config = dict(
    intermediate_size=128,
    hidden_act='swiglu',
    positions='rope',
    rope_theta=23800.0,
    rope_fraction=1.0,
    tie_word_embeddings=True,
    parallel_block=False,
    init_std_qkv=0.0463,
    init_std_down=0.0,
    learning_rate=0.003,
    lr_mult_up=1.31,
    decay_shape='linear',
    final_lr_fraction=0.1,
    doc_mask=True,
    train_tokens=114900000,
)
Each number is 128 + 24 x the weight over its row's rms, rounded and kept within 0 to 255. Layers, rows and columns count from 0. Numbers have three digits each. The size before them is the row's rms in percent of the matrix's.

# layer 5 MLP gate, 128x96, rms 0.144, rows 62-84, columns 0-95
090:153157181129107112140193125131144162168153109109119149126157108142124105097154119178141145113158121147123169100128133136148142088126100130157133080119117115160150109144130082117121141159130149117137134137156125108150081148130124134125143106159103113115104127124108102127129075071136156085
094:145137085109114070109169142154150185113156100159151147135101093144079114177156156123163130137102149145088114107102138131111107139145134103124148103091114120130074113142100158138099124127137134084136127145113170135130135128133140161105131137148134092105130128126155123096113091154095132131
096:129131153165094158139131100175149124130157103122105153127175106124152116147116133139106133158139142097160168070140142109142147136170159145115153173170122129108140137154114163142093128153121119132116141155148106175141151155127095124128099123156148118054150126129100116123106099135108157135
108:121108179134121122074118116115142137126106133111145118114162169172103136127123153172130163106142149125084119083132171147092084139113144148115138173105152131148124109125087152096110112144126137120151132153130119145087163116123095166114099116126153124135100098171120147100170146134129085128
087:128128172110155098103132164110178117116127083168113131077136134120155119115105141174134106140114133131146137118139147163087128115132148162174150083103125118183144119134115128125101122167105161116124127140124139133139117114120123179118124067158111132152145127123172170100106127141123165107
085:123078117117144075130136156160130123090123129138103142169093109128133141156154112094122105155116137146136127142136138074095068094147165149120123091126110097148132176116165121152133103115109146140159135145136165199113115127104133110109120143115173119115150122147145139133099111126157100118
098:132118133087138139143139065137123080111113126098145152106129084153081129160169118156145111157146147112127124117126160117133125138140119167125163104163129108170112118133126111126094138160110108099082132166105114157138114148101157096166087101139143091121093142121121142117139075159105134131
095:140156116072155121131115122137120122147119118167149152160165137133103111146148176136128128112123151123100143153151119084099169114139141110098151138154159125162143095118121151134122101115133092146146172108111150124144117125155105146116152166101115137143086133105068183107173130125150080134
112:122148095157149129127159120160098112115072132143147114154128131112109116131133175123143096148140122127151118128175142154117133126118170145162153123134080142180152110089160128091099142158147092163177169143141114128135120114079149151080095112115125137143132132131100158114092107122129112157
100:140115163121113140109135160096135163161136179155161095141128105118105120166112106157163156107119107106147137129140152083149124091124144155136158120128118124138133098092136131124096131157175102063085114127119146129118165124127082140157103133119134143150152130165119150123101126074129094155
099:170151121089103130164099124169148162128123133160163137122161094146131134161130132147107125135137183107116141119124102100157116146160143089128179188142124154137068139099148110126146176084128124161109147139144128113133132102147105126130105107148091122099131137140112143113181138121120131144
099:131153133107141101075125117116143131161119181148117125150121139119095122149137091117112123156186148129103117110120130148136151098101149152106109143125105132103156086107088122120147134139123147143101098130093138168165130161109117128153147109197117153166167152099102130105112183142113136120
111:135128110120107142140155136161145137121103129162154132097124117157134093157119139145099123166143119144063149116171120110156157100102125101144149114114128104124144128180134151126144117182103136125132102167119105150174189135148115111127090116164151073124118119132143142124093110134097160162
097:199138136114092103149088096129118125106153140121124151124156157137152106130086120136124134190172109180110104153118125076101115138103116110109139114157093135113135152142149139144129153137139129106132157170147105117136122155145117125135148177130138125120117156089106116078155134115088119155
103:145144148179118155139171152106164111118129181153130120154107115158101138144140088110126099108160156156108124119134134061154097107131128154152141154074118156136165148123135148100168148130130140124103136140101134121140163134162128150177141127177128116155142098153133114085135148120124130114
091:123119159096121170095107143137108153119101167135159140122145116180141123117097139158137164152154095119157166093137160127094152115122134115070109177131092122107115132105129138125143100104157132163101119110151150096103116147146111104113124115147107163109170143080100127139138141111105094161
098:115147131138145119112162158110102110165109151102127131108138147101116089166177120121114107144114150185166092104119134104152169149146152117096158097116146135195112138147147133098141139131146090173119140150119134136192125125136137129102096144156153105102110155118135108138118111086150123129
114:159140172125114105076140151123126134140116142143140135117071115141127100107137104133119115134126162115155104079153114120110082158146137110149093124157120149137140161125064109131116106157146163104154151135100116145134121128169104119072119137142166113129129112165121157151081105091135167143
096:145141113132102132137127175164159162148091154095146134132135149131171134132126137116119136172156138124136140110136133103084125152130135125094164142156088077126131133140185077173127118177114107101161106103094110117158119139122102162123131122130128109102122125148102107087116143116179097138
097:135129153176130122128183178122168102132178133101124111084161096146108133112157093118150076119103182106117107145094096120142112115122127132113150117124115103162126125115131096111099122111118133147119096135162140165144137142137096127153087108179155110114119119112162089139121092130131113122
104:110146101158097119074147164116148081126176100140143130103123143104144122124094128135123118136139181112116144140090085102139108094122121126079175107131129122128132101089159100090095134172081126129168122129111109135162145134137077116144120143154138098151123114161096138120143147140127131117
098:127136116099152138079166097109100134125139103113151166112127099113122112154162113071115071120106121157121107114147127121152118138128105118109087139132145103149102118126093140089139187144146130153123133156117104169144189122156139139172108120150123133089129153149125161094130130103144152104
093:137151088109115115100147089135127090143136134119110159115123146106124125149114108077137100116105143176108111118143134120110158144160134075142102111119102116153098079138152112126118110179133178131123171114122119145137134146138144094104124119139082157100116137129102176074137118077099140138
# layer 5 MLP up, 128x96, rms 0.14, rows 62-84, columns 0-95
099:148100103096131144123136102149132163111118117130133162089115096122112126117167167100157078143137138142114116104120130106118144117124150146141124119115086101160123154158133110143156120089143207094099136142105110186122138151141121116146116161136171110139147121086117079146156121127101134167
093:141131146154104159122129121131163136129087117137106132161159151111123114148112124139137127112137154076137174123130093148124132155123141139096140159169098117155158110161163142127129098170148099121117124108098131119113176074108119095132084110089104144123103097132138094115110130179158084158
102:129169104112156122147072118146118112137121113167135088112146120163094125127126116090088132113130148124142129147174131135130108149142129144119122135154139120106146069107087144184123119116158160151173119106107195130104092159083110128125120116124141134157124133141122145117084148144079137137
104:159140163188104098137127111086152133137167144115093144137113103089082131073155140117158138140110132102171136125103101164144096125127136155136145156156127083106116123115111147109150141121115133153123103086105138132154142172127131095144115115134144117107136171137141088122081105140147168138
089:099175118126170146168138176121122103118170141141145119101116157118132102131153165103144121109102158092138089137140145145121119118127161124145158092164155158114154124132069147166116083147159132112122136125133135136153155140139141160133120179117136074134132108133107116083098128093119148105
095:141159123121141112086110094134180155135138103133143145142133049166111115129123146107128117134134104130090097126148129163140158177166131143130158164141146133162149136203126180168139109113122184109117142123128112099133132141117116099111142142125140162147150109135131112129122132111142104100
104:114138123104115108127111134126104104136141112135143115125099160141162123193126098116118113093114133134085087159122161147134106131082108134084124137139120128124146162165101118122121109177140141114134116156164156176138142089073133107166118118116123109100158126152168103113077151117142171134
099:177102115107158133157157099159146130129143171150101128095113177158095125106139086164146147107126145106098159121170097147126126141120126130110116156109115106119105118120167123149101076147131142098190131126115078139109125124091109142141142141132132154121144123101171162122117155144093124149
104:137101151137133167148129116109111207182119133067085115130163151131133188111097150146099163131151101137113153158140141132158124148116161108133107141164120149115098157111123155145094148110152143151142110148097156131094099118123137088129122133103126126102100150149131112114115125137148149121
104:078114161117154104125141109104130147146151121151136123138117093132173153132080086096117097150150140142136130141126159104133156103125155081107127105080166153155139117113153109105151099109158169143160139096127161139157129101116161107150159149104099111076130159158123142146142113144141101130
103:154154156107119096160131090104149108164156104113110114128119127114093156129149139136174148136106140146163162130122127079143140117128127109135161117086151103128135128145113149142141157098106134151157105138200073135122093133154111085119091150115131095094125089161142150101095128109118130147
104:124122127164149131120150098151133069132086163106061141109152132122091143113155122114170129169094136140117098103126154096108128137104144126120138101109142119107145097112162150136145123141122092179139163148147092113127120116136079127147139129110164121148112154185136097117091128147124159115
103:141076104144163103115151152161114076140115119088075138132120139145101139074131130162137129109137113149144145110132127112099107122127147145085155102110111114173158112107116108122124062130109140141152149135122140132150118142065107105126120135140146127147101164128096101132150123132110190119
112:100160095113142148106136156145138162138125141090155106114121101128146115095095070145126145131090135149141139087139122103161167159147129107115139105121140134109170095148150155131148133117200096119151128154118099108127143095130109132153129124096161131115170162097133129160117101106092118166
102:149098140130131137142089129064125105121164126152152106124095131163128168125128118141110165144148128125127151134125099117120145061136107098127189124126122084120130151117143149113089110132129140135116113113127172131111121193135081099096131109152126105113115090158156125126153130160130088164
104:131148118120153125157118130150111128114086108135128130162121116160092150145100151121126119119142091131129140086144153139174165174087168125145123120122109098130169134126168177094209138140154148121133100159143144125149125127151139114117078092115141137081117168113157125119105113129118131148
099:120164135169124143125100123142121151096127100127148133065105112154124125097112160130099130100168118095122100126142139139124122089127132147164112122113121132136158155126120120148111153179126126068146123151131143148122112182127129115169192116080115159154096124122161119103151110095162145147
107:155110147153174114109134156130148159132134159104095140104146174123175139135120109097150193163124163092149148117142127132096111152135096110132128108128122137122139149156134119138155112153139106108151114124153113087113131087138126154118176189117145107162160088139134133150139118159167141100
092:156124131129116116140103160130139116155114122118099107149162137177104161146097158095123131093092140120096101108149137124110151129116114141129117160155120138102123102156165159135091162116164081125170113134114101130086118159094151133147127101126120097116136115099153105164131169088193130110
097:139161139107167127152112089118075105158094094129131151070089139129151109132106133087140153106123098105148102125094122136122105145159092102139136096125157141108119124103116193131121140134140143123073173129116175117100136102127143115136119124149135138124114161149171110092098143132127139149
098:123085120149152120164108107110131115109090122133126115114094145166104124161117152117110137083160111163160112135153104134137178145119129144155100164059094101142124170164090142135140104126151156120153140145114126140089112098118127148093134107142101142107159119132116098087153092106139153139
096:119124129128084146103127099142137138142133105112115093080088137133150136131118089115123138112083163133120122138192110108146104138116133112160139157154084122137147109106095125122098135123142118136139087153142158147119160133159165103168173177126130089102080093135125156125130142121106175145
093:143119129097111116137141110098161161134136140116127112118104099088128124158122137103102076142162115090125124085162154133132116109090089109173111165142129114130121095152124143098079163094084092153093134111154128129156128141122166139158122103128146132089144107104154113148124129175169127113
# layer 5 MLP down (transposed), 128x96, rms 0.104, rows 62-83, columns 0-95
100:117123104125168125124115149178143169103094142132152108095169122079142158131118123099136133139094153156073159140095119101140158071121104129122161125148130145127173153119088161110102118118151156098132111149144118139132155132112111117149132093112168112118122077155134135148132147133111087105
095:140127124155128173128136141118147143130094086095117133080141141134143118132107096143165134180115119128161149102174128135121150118105118117126158181109113160113160142132153155118157086152091160130134144137113099122125141109174091118090145152085128135150156124126111131118153164092132084174
106:082162079157156126109110118161129110127124130142110085156109102107136096114148094136117157118105109154129140138126116118067182113141133126123110123130169091118145121077139118141111161156114133153131083135130154096122138147129117138097114159096114136132160078144078134131092141121092139102
104:131117118126096154149107159103165141113152162181112125135140135134078122105129089119121169113137114109156144110150124125111170154125148132127133116108110147123114103112152087143123132121151144101123162062080118152151097145135149165095179091159094103100116118116089112117155123136098142149
092:083117100111139159137076140106123090114133151165114107097107141117143126110158139101157176139101124111077139143129176140145084124154135149129135164115141100087142126134096138108121086147140113119074110093152137130128139108167119132150149132159134155148129099129108177163121116127177129133
090:102191121088148099105158096139130127146074125142129141125109147143105149109138128157131141123086138103126108105114165159121127127111124118110158139103124098103091085122119181094116151168138114140152145112107133170108138110137143161132158102141128176112117105073115131129137154076109102117
104:175150115142116105113127133124095155139156126164113110140128169126137167135121131121096121113149114124127167145164174163148100105122149129143125153117113141186098107141118138096153069154084101144120104106157115117138122161131104103143115122123142109144172141094063121110127141100148172133
101:096110112161167096140149129143092095121139148121161097091136091142105151127113088117105091124140164109158095106121148100157135147116152097095154127107142142103109117101140154115143171083098127147155155100135153127094080111106108116112129138125127126111100113143148117133059129121113171137
101:085096122132123125143110153130143108138124130110198113157123073135134105130117115120109106124144194127131153138098094137164139117112128118158156083129158099107142133136164131140108149129095110132183112113117150103170114128144128143157121081163130151125156115163113143124081103131149096158
102:092102157104146128133089093167105116105126117132108158145121134107131138106143168127130109128128108121100098128178125116111140190131135087129101139143108146150107122104131132142136124171097115170143178138109076116138095130150170125119178120121097143135133172118123087087105137171116114138
108:182153105088134122102134135123152108137144099143146144076148120145148146091112106132146159114096142131103141142135137113145178158136107133107139115099135153180117160096150118133117088146132127154070115129145133164137164097115112112144073113160116105119114086176126128124163100148115112132
103:099131140126156180130115133118173107138119140174093150110131103122149144119145108101155119145164149116145125146183119158144101110129187136110106148119156117128122126119118142099091155084100143153097131147071096114101136108151152100166123118175151143132110115127125158116128075101140141121
105:146155157124105098102111116120163154088122089138151118123158088125088109107096134141122123140097176143160139135128128116164137131105112134114105111138124072132122134116153175088112114135131165098158136107142070125115137156098148149118153111129122150114137109167113130064111103084159115130
109:156131069144153140110125148143136129128156138102132146131106114160112137095104101169100114134136137122086077069111081131098116100089162120096163117119146168149130126129115136122118073110139100097152130107105121162092141095142110111127086141138107142130125102145137122079164114109128145134
102:111126156135187133163137112117135123113162158127133123155090157146156120143123139172147139137151128102097094109133130125117119082141097098127095116108089088104150149073155135143198125128160156104125114127147172108120156173130125155133130114114110115114154138138155149109152142146131161169
101:137115095140142083099151134137130130121207156135168137118098144153094113137127131129129119133093152087114099134083091116084114104112121147128103093147133094169121105089139100156123138178119159168131118098140162127126156131120124137111159148117150100143157151128166117144126149143151142097
095:133149126138143139119128079117134117137105105141116150116110100157098108140072144109127141079073094118095180078120165086127107110104165160144101092122153135114109100137139137126112112123125085113128139122117139159126122119101147108151182129179116153097134157145106153121097117109128139109
107:082124146102097143129108149167136156110111130134091103125143110075114146113140121099142156139137152084109082095126125104121098144142126098147085084146126151108107147150112163120088101133140120158124132168119122058181119105138117164110112176132137118119161131122133120132123153161121147117
096:110130115164103119118146087146119081131118145145144152100095112121134153118150127147069135153148148108171127106098143135099110123112123082128152127147192172105114116173128125132107129150145137146137088088135124137122125146082141112134085149104136107139086142117077152124146083098142129141
095:121138100159124141119096139153092145109067097146137167132125157133128134111098174115120150112127074125142115099147142154105097104114106128122078118107128116132156104138119164081110124133152070113115142154137136121079092127123117128148122092181140163115151150128080120128124132149126086122
089:178106167140140136130122101156117121108057134131136160167128130203092180108138123109100166175156119122107146129158131137106173114130143105119110151113089127156124142153095160129123109129145140125129141139136126131115068122153141137117112100134120123095159130101136121089141123158140136140
096:136131139055157122160141126124142172117136115101108122134126114125095125094124115137128162124152147115150116109119103133116113105153115148129128153145131088111174092151151187156120102165113118109099102134134110111124097137102131137128120178083077153117140105115162112049137120128145129140